Each number is 200 + 30 x the weight over its row's rms, rounded and kept within 0 to 999. Layers, rows and columns count from 0. The size before them is the row's rms in percent of the matrix's.

# up: layer 8 MLP up, 384x128, rms 0.171, rows 204-230, columns 0-127
# down: layer 8 MLP down (transposed), 384x128, rms 0.06, rows 204-230, columns 0-127
up204,094,213,221,207,163,223,189,204,228,203,159,170,169,211,175,218,207,195,187,178,207,182,174,194,182,161,193,216,178,238,238,201,176,211,155,222,204,188,226,165,224,156,135,238,202,204,222,189,181,193,247,199,153,220,187,193,211,178,216,249,226,210,173,159,214,165,237,231,137,211,198,187,180,245,145,148,176,219,251,219,287,180,222,195,179,166,193,217,186,268,249,218,177,179,226,241,224,201,181,184,158,222,163,218,216,220,203,200,218,170,270,247,167,211,123,218,233,175,222,197,207,226,144,147,174,231,203,216,208
down204,095,186,241,174,184,185,252,215,244,184,125,166,209,146,171,221,154,172,242,185,247,248,182,211,185,230,225,212,199,246,169,225,153,200,186,191,224,215,212,216,148,228,198,220,157,190,181,199,195,220,246,184,177,229,222,216,185,237,194,232,227,197,182,210,176,219,180,171,165,165,188,186,212,229,258,197,257,197,243,177,167,209,149,189,218,186,198,210,156,247,272,203,200,200,181,141,181,174,188,133,206,193,219,241,202,201,196,154,233,222,197,229,230,161,162,220,182,220,229,139,196,161,217,241,180,241,219,195,160
up205,103,189,187,241,218,219,150,186,157,249,185,160,203,215,219,206,189,166,174,199,200,231,205,258,186,199,177,158,178,191,223,230,172,150,206,115,265,204,157,206,183,216,234,141,184,178,201,235,229,203,190,194,191,186,231,144,236,200,197,232,231,169,191,200,226,200,176,223,199,204,161,185,179,163,218,183,228,243,174,163,187,206,203,160,206,200,176,232,206,158,177,230,196,189,158,211,216,227,215,231,246,200,225,185,161,228,240,221,221,229,177,262,143,144,201,193,176,213,164,205,238,218,180,224,229,173,194,308,187
down205,115,194,183,207,247,171,249,178,188,225,165,163,185,202,157,166,181,193,198,185,192,189,231,247,184,128,206,202,260,170,172,122,205,188,209,182,200,141,210,221,191,260,258,202,174,206,178,181,181,168,185,177,204,202,198,231,209,191,266,204,167,199,262,196,204,185,207,235,187,138,238,242,249,173,172,181,238,258,175,149,195,207,178,221,176,211,196,169,239,225,229,235,241,153,217,259,173,197,200,188,209,200,228,215,204,247,190,206,196,196,189,224,172,238,235,207,181,207,200,159,244,197,197,143,181,255,226,192,208
up206,085,169,206,183,180,231,170,204,152,172,150,226,158,207,229,201,184,198,257,184,265,179,201,218,267,189,251,238,189,214,235,193,219,220,188,197,142,188,199,191,221,193,225,244,210,210,161,235,213,199,177,206,172,213,215,200,150,219,207,194,217,196,275,238,184,229,202,258,205,182,168,197,305,227,201,164,179,171,175,197,157,128,167,213,158,180,207,259,247,209,190,179,202,214,201,197,176,195,219,190,145,180,210,217,193,178,170,171,192,157,184,198,164,245,168,226,217,236,156,195,220,174,220,174,191,190,227,151,203
down206,071,185,165,148,228,211,140,182,199,167,212,169,237,170,206,177,227,151,172,227,190,225,195,204,170,217,154,250,203,206,140,204,247,180,260,207,262,211,182,175,240,195,183,144,275,200,178,196,230,154,210,179,227,210,200,207,236,173,193,203,222,215,203,180,196,195,223,177,191,171,224,226,159,179,212,254,186,183,180,202,201,199,201,217,210,210,185,225,202,245,255,144,123,230,195,209,184,208,216,213,198,218,224,175,208,146,193,160,189,199,263,210,203,171,227,236,193,217,205,293,170,208,187,228,163,170,162,241,187
up207,087,215,215,219,215,223,193,197,157,186,179,224,205,205,220,249,238,165,159,243,165,221,183,182,162,213,211,232,161,182,205,135,190,162,173,247,196,224,169,156,205,207,219,205,189,182,230,143,217,255,213,172,182,180,197,192,181,181,170,131,221,207,150,197,153,185,195,193,228,183,170,167,197,173,250,194,243,182,188,243,148,184,158,186,229,197,263,196,206,219,174,169,222,166,260,165,220,234,222,193,167,217,216,166,189,205,211,224,273,203,212,215,202,225,239,153,182,245,161,217,237,199,250,240,161,141,219,195,225
down207,081,236,226,164,159,205,231,170,224,206,215,148,243,172,215,142,210,165,180,180,180,245,194,247,145,227,171,194,196,205,204,229,214,198,144,251,177,191,120,173,160,144,186,163,236,230,210,183,228,149,208,170,218,217,162,158,240,227,210,223,264,227,234,233,225,185,190,231,258,200,202,236,218,203,245,166,235,199,207,209,204,200,226,181,216,194,163,158,195,187,211,167,145,182,210,183,206,199,177,164,173,233,250,162,213,173,220,163,192,224,202,206,195,207,180,202,190,176,240,267,231,224,186,184,241,205,191,247,178
up208,093,224,180,151,171,242,206,181,219,178,140,172,125,239,223,163,220,232,213,176,145,197,165,248,199,181,212,210,198,230,188,155,227,197,248,213,178,164,184,248,245,224,177,193,220,181,178,208,211,153,175,165,226,192,249,216,249,178,219,204,177,256,220,202,212,227,149,221,220,212,164,155,163,199,227,196,132,214,223,193,229,149,193,185,204,203,220,214,159,188,175,233,188,198,215,239,172,233,201,242,245,216,172,232,243,236,162,181,197,198,204,213,186,264,208,191,262,235,179,185,155,191,205,162,173,224,171,235,209
down208,079,255,177,210,215,206,179,189,223,200,162,183,196,192,227,181,186,275,211,208,249,183,186,223,213,213,157,197,228,234,206,188,184,180,203,191,219,253,234,179,262,204,236,236,145,250,193,219,161,187,172,227,163,148,177,158,215,195,198,237,159,228,203,234,186,218,180,191,184,183,187,230,204,155,215,235,225,185,191,171,165,181,149,215,200,162,180,186,181,232,197,257,206,145,143,187,270,183,200,126,251,198,209,163,192,166,225,203,204,210,230,260,140,163,183,198,182,248,213,164,203,240,179,196,193,196,223,223,241
up209,095,231,239,199,277,188,187,164,230,214,175,166,195,199,195,203,175,184,209,196,214,189,239,189,221,255,151,227,168,211,179,205,179,221,169,214,204,164,173,252,172,239,188,218,202,211,233,159,224,150,143,203,205,184,174,230,183,222,270,291,200,240,216,273,181,162,250,236,181,186,233,201,198,214,175,209,209,218,230,153,160,216,180,189,186,170,174,241,203,168,211,129,181,225,197,187,190,169,221,245,207,167,199,204,219,178,179,243,219,180,172,216,234,181,219,195,170,159,216,232,174,161,172,184,143,194,162,228,212
down209,079,170,179,274,179,204,218,195,203,261,224,219,196,185,230,217,191,159,181,243,188,237,247,194,172,247,138,153,146,206,190,190,265,179,209,168,213,180,198,157,207,186,211,243,235,231,187,210,131,238,173,233,224,161,176,205,196,229,264,168,184,186,162,174,200,225,210,204,196,186,165,200,224,200,183,244,173,161,221,222,205,173,195,223,175,181,210,241,254,165,223,190,210,259,189,190,150,164,197,158,231,233,176,237,183,198,225,202,207,153,207,182,252,155,177,190,178,253,264,202,204,202,200,167,204,195,168,186,197
up210,118,240,168,170,172,191,182,173,132,192,184,190,155,219,213,222,235,162,202,256,170,167,187,222,217,225,185,171,191,226,237,275,134,210,236,187,237,218,221,196,186,219,231,228,251,195,131,214,201,205,220,196,201,188,143,206,186,252,172,187,252,220,179,229,172,158,216,177,174,241,240,192,231,196,214,175,190,159,200,220,217,178,182,188,177,180,219,204,191,186,189,250,170,178,161,223,224,227,211,177,167,268,219,195,186,217,248,205,186,211,164,195,183,176,141,176,143,191,228,234,204,212,237,199,201,241,226,122,225
down210,124,208,166,150,162,135,205,176,155,204,181,171,175,186,200,192,160,150,196,183,219,200,178,167,250,188,175,178,167,214,221,179,217,259,231,212,230,203,213,203,206,231,198,198,194,204,212,177,205,222,148,197,174,144,193,184,227,224,188,225,283,153,176,230,275,171,197,174,227,186,258,182,240,225,239,246,172,223,182,192,197,223,198,159,247,190,195,209,171,231,176,228,182,203,206,224,226,244,196,256,192,252,239,262,186,237,192,208,202,220,146,216,225,156,132,181,185,197,217,209,209,190,218,164,150,218,175,209,219
up211,091,206,133,189,209,159,183,196,248,199,175,158,181,126,206,151,156,208,241,196,238,227,210,191,194,174,179,188,182,195,191,177,156,230,208,190,271,212,236,127,187,221,215,195,218,179,171,186,224,162,208,237,160,245,236,183,234,174,217,214,223,222,180,226,157,202,175,219,169,145,223,173,189,184,221,153,231,158,268,270,233,180,172,209,202,169,190,206,168,216,216,218,208,229,208,168,179,187,166,195,212,216,220,223,164,198,241,262,228,225,238,203,201,223,223,188,180,225,213,206,214,163,177,130,221,167,200,235,233
down211,090,197,192,185,188,271,219,182,201,238,209,235,167,203,193,198,171,180,214,230,205,229,229,164,159,167,218,144,199,244,202,244,254,197,177,169,130,172,241,187,184,192,192,171,207,219,168,219,197,204,221,149,197,224,187,177,233,287,172,232,177,161,208,230,184,178,271,185,242,220,201,174,187,211,206,194,221,279,198,165,202,199,204,208,230,235,196,214,196,237,187,150,201,224,191,257,223,166,189,234,177,144,194,170,230,222,210,172,215,192,202,191,241,230,231,169,146,214,206,163,210,169,202,182,135,205,140,169,202
up212,110,212,237,154,195,149,173,176,195,195,211,200,192,154,248,237,175,212,174,140,193,190,155,164,210,212,217,236,258,205,191,193,171,218,156,237,213,222,176,228,185,198,199,252,194,133,242,253,202,206,223,236,220,217,203,205,199,183,181,223,169,212,199,216,226,163,142,238,224,213,227,186,248,151,197,218,188,131,210,191,172,221,220,203,218,204,223,150,225,227,191,209,273,203,192,222,244,191,181,227,148,186,187,183,226,203,188,216,186,223,249,155,240,207,146,188,221,194,229,195,172,159,212,128,236,235,171,234,157
down212,100,213,222,235,195,215,217,199,250,208,163,208,225,221,192,170,182,212,197,254,203,176,193,155,192,193,264,212,226,177,199,187,181,151,201,151,190,218,199,188,198,179,152,151,54,213,193,208,177,203,203,201,225,213,229,176,217,271,223,220,174,199,205,266,172,244,166,197,181,200,166,228,264,218,179,215,206,247,177,203,185,247,188,212,197,202,195,240,213,171,200,225,217,195,215,212,196,213,187,189,203,186,226,219,202,220,154,144,214,239,169,198,212,227,210,209,202,236,142,114,183,221,243,173,179,176,183,183,197
up213,111,196,210,181,212,238,198,224,182,193,198,168,203,201,188,289,250,200,190,175,216,228,202,242,229,175,165,217,227,213,227,169,227,192,174,224,246,150,174,188,185,224,190,178,185,191,202,196,222,210,135,148,194,165,168,223,221,216,194,253,206,174,201,161,219,165,210,187,186,176,235,197,186,193,226,173,250,235,252,184,172,177,199,234,203,214,210,142,176,200,233,253,186,210,206,195,238,213,228,183,251,162,184,189,173,193,154,170,212,126,219,173,180,255,169,166,213,207,158,253,229,220,202,271,208,197,261,233,139
down213,109,220,200,171,177,171,183,173,140,216,181,209,192,201,238,209,226,199,204,195,148,171,191,187,151,158,201,176,219,199,196,190,177,204,188,199,174,213,207,171,156,225,201,246,233,188,258,187,149,219,215,172,181,220,222,203,216,172,207,217,170,207,263,197,274,227,194,235,206,201,203,163,120,250,192,214,199,159,216,164,253,183,212,229,259,244,183,230,242,185,123,217,199,179,206,175,197,169,182,183,174,242,204,180,175,211,155,200,267,247,162,167,219,235,227,167,197,231,221,197,266,197,180,258,168,202,219,212,196
up214,107,213,183,163,211,183,146,190,199,199,187,220,242,202,222,192,216,225,159,231,212,214,173,159,181,214,200,171,201,221,186,234,184,227,213,192,163,260,175,220,172,229,189,220,164,180,183,243,203,231,193,235,186,176,235,221,166,191,178,176,215,206,142,228,202,177,192,242,179,163,207,218,169,193,226,172,207,199,245,253,162,150,199,188,220,190,137,222,188,220,225,155,186,175,215,197,237,211,168,204,175,193,154,180,199,203,196,196,150,203,206,206,190,237,145,232,231,229,311,294,133,230,188,211,236,220,171,189,251
down214,109,136,268,205,233,187,224,203,194,244,184,196,176,230,227,217,220,282,223,194,184,213,155,157,230,231,197,179,206,181,187,196,207,176,211,232,232,194,213,228,223,226,188,160,117,187,199,196,203,174,242,230,211,172,186,222,208,158,230,233,217,143,220,223,246,165,137,213,221,160,222,241,208,182,143,223,158,192,221,181,182,202,188,178,141,202,147,182,210,208,243,167,213,196,218,204,158,203,154,196,242,231,193,170,186,222,192,220,225,201,272,175,155,167,191,164,213,183,231,173,195,160,231,172,224,198,235,217,236
up215,097,210,192,166,167,217,192,216,238,177,157,218,249,188,209,244,260,221,219,194,195,198,137,178,156,184,171,175,157,130,283,258,187,219,172,231,186,198,224,222,236,199,179,242,220,172,279,198,249,194,186,215,231,187,165,195,185,186,197,233,174,204,168,239,202,191,196,217,179,193,205,268,219,174,168,188,183,213,163,175,198,223,164,184,152,147,210,181,212,152,174,191,223,208,181,180,171,175,212,185,238,220,218,219,195,212,138,182,243,238,246,188,205,174,210,211,194,196,166,213,155,240,205,222,220,189,128,222,208
down215,097,170,166,126,188,239,211,188,267,198,192,221,155,196,212,197,170,229,159,142,225,260,182,210,224,254,203,203,145,158,172,188,212,263,210,181,226,245,202,201,190,192,240,205,187,195,204,150,239,220,216,158,191,156,176,225,214,242,191,224,209,176,154,227,191,217,177,171,196,178,215,238,213,143,182,187,149,221,233,186,197,176,207,225,205,189,157,274,235,225,162,205,207,172,191,157,219,161,226,208,235,236,233,194,167,232,216,187,214,187,205,206,247,201,226,139,152,190,202,218,200,154,180,243,204,246,213,180,191
up216,078,206,196,196,197,215,144,228,132,205,117,185,208,201,231,140,188,154,158,157,188,175,191,179,174,187,202,216,191,248,206,213,204,182,213,217,251,242,154,206,225,175,208,186,205,215,161,201,141,160,252,204,226,164,271,238,241,250,167,181,219,163,214,181,200,220,181,177,167,213,189,203,211,179,221,212,217,163,116,193,186,192,201,223,194,179,205,230,193,216,259,156,250,235,191,222,193,247,196,187,196,172,220,217,210,179,193,276,189,227,187,185,208,237,205,241,179,212,163,256,197,226,161,214,192,240,185,187,182
down216,070,215,214,256,192,198,163,156,233,266,231,165,232,147,174,225,209,204,247,186,237,231,217,172,199,159,168,162,239,222,200,236,191,188,238,204,198,181,194,215,223,273,216,189,210,204,187,149,247,230,182,145,205,193,161,195,141,206,170,240,209,177,185,196,176,251,173,205,197,162,181,203,235,166,192,210,180,184,196,164,236,224,186,171,176,214,187,167,233,201,187,227,177,163,175,170,216,193,217,163,225,229,178,181,184,117,230,171,171,224,224,279,174,209,220,214,176,179,231,246,163,203,251,192,181,186,246,192,244
up217,101,222,257,194,240,176,209,220,213,195,175,293,245,263,204,154,197,194,176,218,160,220,185,177,185,161,258,195,176,204,212,200,191,186,182,217,151,205,185,156,227,198,162,221,181,188,173,207,234,216,189,235,182,197,185,159,212,170,226,155,202,198,138,185,241,182,183,220,198,226,248,210,190,159,212,246,225,251,190,213,172,204,187,216,180,122,226,214,195,192,233,218,206,179,195,241,173,251,180,209,209,186,200,194,131,255,201,238,199,215,231,187,229,256,140,205,214,221,198,243,193,213,177,190,210,215,114,197,187
down217,097,202,192,221,195,203,168,205,201,156,234,232,203,238,200,197,216,226,188,201,228,203,182,200,205,182,223,252,237,147,168,216,173,188,217,235,216,212,173,225,174,230,190,190,79,146,215,201,162,181,175,250,190,230,222,210,163,173,251,218,276,245,163,203,165,213,180,138,213,230,164,201,210,181,155,137,199,217,182,186,243,175,260,196,212,165,155,191,194,186,174,222,198,230,212,179,213,211,182,177,191,173,275,222,194,195,223,198,147,247,210,180,233,202,205,214,177,151,206,228,233,223,221,176,173,234,177,201,181
up218,092,195,155,218,229,220,137,230,185,207,231,215,167,176,188,243,234,214,157,186,212,192,228,169,228,193,189,156,181,237,150,205,218,256,189,208,243,200,153,214,217,201,186,161,205,199,176,198,217,221,173,152,232,150,166,185,179,171,235,188,173,168,172,137,191,219,185,164,251,187,224,183,240,194,167,216,201,221,184,150,195,153,253,223,179,203,174,205,172,224,178,231,265,168,232,204,208,133,211,193,187,204,195,219,149,197,203,171,208,230,232,268,202,167,237,250,133,167,183,258,201,208,192,216,223,150,206,224,185
down218,086,245,265,161,189,157,209,196,144,181,174,219,224,198,252,169,187,203,167,193,186,196,176,212,189,192,185,248,195,217,210,212,161,174,202,226,160,232,166,210,173,207,227,216,221,209,242,222,217,187,211,200,143,279,257,136,228,196,229,205,207,223,211,208,206,193,200,217,180,193,214,223,172,192,237,149,204,134,227,191,189,261,164,205,217,191,208,199,186,171,191,194,191,218,197,217,151,262,180,233,208,185,200,155,255,262,156,212,215,165,164,156,145,240,183,173,268,248,211,182,172,225,186,209,156,217,175,198,203
up219,096,220,226,212,182,254,206,195,179,254,172,180,198,244,165,152,276,255,186,204,217,275,201,216,170,213,166,174,187,247,213,180,247,182,251,211,194,209,183,195,233,238,189,193,176,232,229,226,210,193,170,184,209,189,184,214,141,189,231,209,233,158,169,145,172,207,179,174,160,225,166,181,197,161,185,184,182,172,214,205,232,197,160,269,162,137,181,181,214,196,185,251,138,227,186,209,233,207,168,219,186,166,169,207,189,170,170,181,223,244,169,219,229,189,241,213,213,191,210,246,209,185,219,217,197,217,147,257,182
down219,103,261,176,161,197,175,163,217,286,192,185,164,181,204,173,206,207,187,190,203,215,162,220,165,215,199,234,202,242,243,234,221,176,170,174,210,162,227,233,163,236,211,228,177,171,179,217,208,123,231,255,233,204,179,218,201,239,168,166,167,185,183,214,265,221,191,201,223,187,177,209,255,258,221,222,209,208,186,178,137,170,204,203,204,189,178,172,164,193,212,151,151,195,137,183,215,234,214,193,206,211,191,260,189,159,205,143,191,190,243,186,191,200,179,194,177,213,207,256,180,249,231,222,174,259,175,210,187,222
up220,110,226,188,199,161,205,184,127,199,191,220,206,217,177,247,162,194,157,190,221,216,200,221,191,179,190,177,204,192,203,200,162,213,226,266,227,201,197,201,181,240,198,159,204,190,201,228,73,179,266,185,175,181,247,229,186,197,175,204,173,237,193,160,203,210,218,161,173,221,166,240,221,201,232,208,165,199,220,231,166,186,231,206,161,139,163,207,216,189,199,180,197,179,204,180,154,184,246,228,219,274,188,259,198,196,166,215,192,175,175,235,265,163,217,180,163,218,262,195,255,208,185,213,202,226,191,217,209,216
down220,112,162,195,192,178,210,195,227,225,191,192,222,177,207,194,194,179,190,166,198,202,227,155,195,221,262,185,189,202,187,185,218,148,203,184,243,234,243,218,206,171,261,187,143,140,184,224,183,188,157,250,171,196,185,184,244,188,228,189,236,172,172,201,196,208,209,223,173,272,157,192,244,234,203,202,100,233,199,217,128,230,142,198,231,207,238,196,216,190,161,183,224,213,189,241,193,218,236,198,252,200,227,203,132,195,208,173,165,236,196,198,196,167,195,200,241,208,148,224,187,207,222,191,182,261,199,160,207,248
up221,113,209,232,179,209,218,214,239,182,212,185,154,193,173,231,149,138,198,221,192,174,212,206,213,217,210,205,159,255,164,171,206,231,250,200,185,204,227,158,154,191,220,210,151,241,226,220,194,217,141,225,211,196,219,271,204,198,164,242,200,129,219,147,131,145,224,203,214,197,179,125,224,174,253,171,155,229,191,243,220,197,214,190,194,225,199,203,162,215,241,225,184,178,192,228,217,142,248,184,218,225,222,174,210,229,157,260,161,182,185,231,200,193,223,168,193,203,235,209,178,167,192,178,206,215,159,206,206,178
down221,097,173,236,233,185,168,156,225,162,260,204,155,218,156,228,189,183,205,198,208,196,206,194,263,221,218,189,187,228,169,223,156,233,224,193,215,200,235,274,184,186,197,208,200,135,225,172,200,213,216,159,219,223,223,200,218,173,186,152,180,200,223,187,238,246,219,179,214,260,162,196,201,188,219,113,181,176,190,193,201,203,170,222,196,208,225,175,171,220,144,149,172,209,176,214,184,153,261,202,171,233,282,211,199,150,220,206,199,228,194,195,181,206,186,164,199,199,242,258,174,172,171,210,261,183,198,230,160,221
up222,111,237,269,197,210,209,230,165,185,159,179,230,200,179,159,222,185,215,192,191,190,208,154,182,215,157,229,191,220,202,226,174,176,159,240,205,226,211,245,265,181,228,216,167,139,194,229,237,176,220,196,219,207,157,169,197,176,216,236,238,185,167,213,199,214,200,150,201,186,225,263,213,259,192,190,147,181,196,220,243,196,208,188,196,202,182,168,229,246,204,185,244,170,238,203,207,177,182,193,191,250,189,229,222,257,232,160,216,146,220,209,162,205,244,159,160,192,269,176,198,187,170,228,178,251,200,190,120,181
down222,109,203,157,207,173,176,210,201,201,234,191,188,181,195,185,173,209,196,228,204,180,242,194,220,205,203,220,205,194,268,180,187,216,192,201,238,154,237,154,185,200,153,180,183,71,212,265,216,217,219,201,155,186,234,222,252,241,184,192,215,162,173,207,243,220,177,179,201,217,213,166,259,179,201,209,268,195,205,174,218,204,194,222,222,222,244,233,167,194,169,162,230,223,215,201,171,226,205,182,166,165,207,235,242,144,204,186,247,178,244,175,194,265,142,186,233,204,175,237,143,191,183,183,186,221,217,195,216,177
up223,099,202,219,276,189,163,151,166,175,206,192,232,228,207,158,201,258,184,254,235,224,278,219,223,175,248,152,172,195,155,226,217,168,206,240,206,190,224,186,192,224,193,235,193,218,219,263,225,140,192,221,196,177,225,176,206,176,186,210,221,193,190,141,197,232,128,181,218,139,214,208,183,198,210,176,192,198,225,182,204,188,207,196,182,168,152,233,264,231,208,190,176,236,232,211,177,230,219,214,199,181,196,180,189,183,229,152,223,163,207,211,167,149,229,228,183,138,230,175,192,187,194,191,228,230,161,203,137,221
down223,111,204,203,214,254,198,178,203,194,229,193,230,217,191,162,202,182,197,197,154,233,213,202,273,244,259,233,182,192,187,173,234,190,235,195,202,218,189,245,284,196,249,204,162,214,194,149,174,263,209,198,238,210,166,196,180,207,191,175,181,191,222,204,145,154,261,202,176,214,197,195,199,214,229,163,191,176,185,153,208,170,197,190,161,234,214,180,161,178,207,244,147,223,184,244,151,206,180,194,203,242,192,152,212,190,237,227,190,169,179,239,240,155,220,201,199,217,220,269,207,135,220,216,168,172,142,202,167,169
up224,096,215,231,208,204,296,167,219,226,219,216,185,235,174,189,159,176,246,168,218,209,234,211,209,185,149,204,233,178,223,173,222,172,202,217,182,194,271,166,219,189,215,238,227,188,236,201,189,242,201,180,217,218,181,199,193,183,177,232,195,236,192,116,225,165,158,215,185,181,238,181,200,243,182,163,186,230,184,241,220,191,185,201,198,204,214,155,184,247,154,163,134,209,226,214,192,200,160,223,208,200,184,190,199,179,208,213,222,237,215,248,179,211,213,181,182,177,195,201,255,176,268,178,170,110,131,215,208,161
down224,090,169,179,197,197,134,203,172,237,239,161,201,205,183,244,208,169,222,236,252,182,147,252,233,143,226,206,162,203,218,216,190,233,199,273,223,229,209,170,203,175,229,201,220,171,195,212,184,140,238,243,186,198,184,209,164,190,225,186,209,208,202,265,245,189,215,197,208,222,149,214,170,194,205,270,180,215,239,148,226,219,210,225,190,239,178,227,183,160,217,177,232,199,209,172,248,189,216,162,180,215,184,159,166,203,159,242,188,192,241,181,147,158,167,180,162,175,198,197,206,168,210,158,240,153,214,212,170,246
up225,093,161,223,228,225,229,215,221,164,236,194,193,198,176,180,208,148,244,254,194,204,225,214,209,169,169,224,231,200,221,240,257,238,220,215,188,218,219,146,197,224,220,205,224,200,187,178,204,206,214,230,217,164,206,210,163,191,185,201,180,219,130,139,212,173,230,214,207,207,209,243,161,183,130,162,145,155,188,212,187,180,221,211,254,250,181,227,185,237,165,193,224,176,185,234,155,179,198,230,231,258,212,200,190,161,195,203,183,148,193,209,185,206,147,203,232,144,207,220,236,184,233,233,216,123,133,174,236,196
down225,084,225,181,189,206,167,162,230,190,211,226,261,153,251,165,187,195,146,178,222,202,145,205,195,171,226,155,156,178,231,223,131,190,219,210,206,232,195,258,215,195,209,174,259,185,207,170,168,192,214,154,181,228,222,205,206,173,195,186,187,173,216,179,179,194,218,192,225,203,213,241,247,241,221,183,208,238,170,172,250,223,284,176,221,144,150,193,255,188,190,193,247,201,188,153,224,194,184,204,184,203,214,196,206,224,154,176,184,246,244,177,216,164,162,205,259,236,175,170,189,220,261,197,180,201,230,221,162,221
up226,092,223,185,185,235,261,185,249,202,200,220,241,147,197,205,217,242,199,216,180,214,165,237,133,173,199,151,229,160,160,234,238,221,228,176,211,194,244,175,230,155,178,188,192,224,194,212,183,227,195,223,231,178,191,197,177,212,193,227,229,231,182,199,182,118,197,233,234,250,215,203,222,231,137,178,183,246,176,258,147,166,212,215,225,201,153,241,169,185,184,179,223,160,215,259,151,189,207,206,178,183,201,206,231,174,204,151,262,231,189,196,171,233,241,149,214,192,241,181,177,158,182,186,177,185,179,217,184,200
down226,070,253,174,199,189,203,226,163,166,237,242,199,197,187,216,197,199,182,241,248,246,184,197,227,208,219,176,221,236,233,184,214,223,207,233,205,170,175,187,158,231,217,227,251,272,234,188,186,219,210,210,172,216,170,181,202,212,218,189,201,168,155,228,181,194,176,217,187,244,136,198,192,188,238,177,218,172,173,207,148,195,212,151,211,166,174,239,252,187,203,193,171,155,193,176,225,191,124,186,202,225,214,209,183,204,94,235,188,155,124,227,212,166,209,232,201,186,176,185,205,179,222,206,230,185,217,280,169,177
up227,108,247,155,218,191,161,146,167,141,232,215,191,225,227,205,205,203,215,189,160,243,246,149,207,203,225,185,147,144,265,211,230,170,227,220,205,244,255,189,185,194,200,183,198,216,183,196,270,167,212,181,169,203,215,197,221,138,221,170,190,177,233,184,219,196,165,188,216,202,172,162,218,164,201,155,193,207,165,196,242,209,209,218,190,208,201,182,193,137,266,187,214,161,204,214,215,207,218,182,154,223,222,291,174,270,202,211,216,242,165,243,207,205,208,190,169,183,194,223,195,191,229,226,157,164,215,204,156,206
down227,116,226,143,225,210,192,194,231,139,165,212,178,219,177,137,167,219,200,151,167,208,171,168,143,231,234,192,247,183,210,257,190,192,160,209,196,230,213,154,190,239,221,201,244,208,171,203,232,155,181,151,249,186,174,200,202,199,205,205,176,192,205,181,186,251,135,279,155,185,229,201,153,210,183,184,204,194,177,231,228,198,208,186,213,217,171,231,212,179,240,190,232,212,175,193,271,205,210,160,216,197,238,226,223,199,292,205,217,227,183,150,213,148,214,176,218,246,213,209,206,209,245,206,194,167,181,180,200,215
up228,106,165,181,202,220,175,187,176,167,260,177,166,217,182,179,206,194,190,203,267,153,225,198,171,170,209,209,245,204,248,172,247,209,155,202,183,199,263,220,230,228,202,193,204,241,235,173,225,226,252,146,238,213,176,186,149,243,209,145,213,227,176,155,207,239,197,185,213,168,163,222,234,263,239,211,207,182,169,158,176,247,173,195,155,264,163,227,231,196,215,207,222,181,253,189,234,172,217,132,209,219,191,205,161,172,227,190,143,194,208,199,198,199,203,211,174,203,175,221,157,191,227,200,196,224,175,159,158,175
down228,111,163,207,154,228,202,178,196,186,211,226,151,266,213,186,220,174,226,192,194,220,207,164,230,176,194,210,203,208,169,228,189,158,208,193,202,216,178,172,222,209,194,194,225,183,204,251,240,221,183,181,220,151,177,207,268,253,151,174,217,264,233,231,227,185,205,184,192,179,126,184,175,223,217,158,155,137,191,227,186,178,183,190,241,226,150,175,205,240,174,168,194,186,240,222,229,223,203,231,191,200,168,220,228,211,243,238,163,247,161,200,225,256,175,221,201,158,185,207,192,142,156,233,280,202,212,196,157,207
up229,093,183,234,231,208,214,203,217,179,195,214,217,158,230,185,240,154,210,184,236,215,210,214,214,206,208,216,201,182,214,279,225,194,202,261,223,171,217,142,195,185,244,205,182,243,141,209,196,177,193,169,203,200,167,212,151,233,159,194,217,196,171,183,242,188,225,256,208,126,124,229,187,203,172,196,166,132,216,238,186,208,245,215,211,177,178,131,188,208,212,253,207,209,217,186,202,189,137,195,262,198,234,182,163,142,204,220,179,218,181,171,180,178,217,233,203,196,233,202,206,163,180,202,205,235,215,147,230,145
down229,097,254,197,207,177,149,176,155,170,255,179,219,176,238,184,153,204,200,240,226,182,173,224,159,232,188,180,209,154,159,252,195,194,166,204,179,235,239,203,207,180,257,194,196,204,188,220,223,191,211,196,192,215,196,258,202,224,209,199,169,203,180,186,224,266,152,211,165,159,218,179,232,161,169,208,212,266,164,175,185,190,203,214,215,213,186,169,216,212,236,142,265,175,200,254,220,185,189,124,168,225,214,231,248,221,191,132,162,193,169,214,231,230,189,165,169,179,227,190,204,216,229,201,217,186,248,241,164,223
up230,104,188,190,181,231,123,207,177,200,214,198,250,226,216,219,186,193,233,209,222,220,207,175,231,175,198,216,189,195,237,234,207,136,198,153,213,183,215,202,193,231,235,251,195,242,175,227,220,158,171,215,115,199,132,236,203,196,192,181,177,232,184,217,180,210,164,164,213,228,205,181,231,213,165,228,166,174,215,163,236,243,209,202,214,181,145,181,127,206,201,195,239,224,180,243,204,208,231,173,227,242,238,168,190,223,174,190,224,193,119,161,176,207,149,222,186,238,186,128,220,174,182,238,251,208,216,207,193,185
down230,098,202,171,153,228,206,201,170,229,174,175,169,166,203,258,173,186,160,192,212,197,180,160,201,204,161,220,207,251,148,148,221,152,243,175,196,165,211,195,182,216,186,179,218,197,203,266,230,218,185,153,223,209,198,187,196,218,191,246,200,184,212,196,202,208,202,195,206,220,173,194,234,226,243,157,199,272,231,219,188,220,149,182,207,166,174,205,255,238,212,226,189,145,190,186,250,223,184,207,243,151,181,189,179,211,164,153,173,178,170,179,165,161,272,231,237,234,243,214,175,198,268,210,263,198,235,173,205,229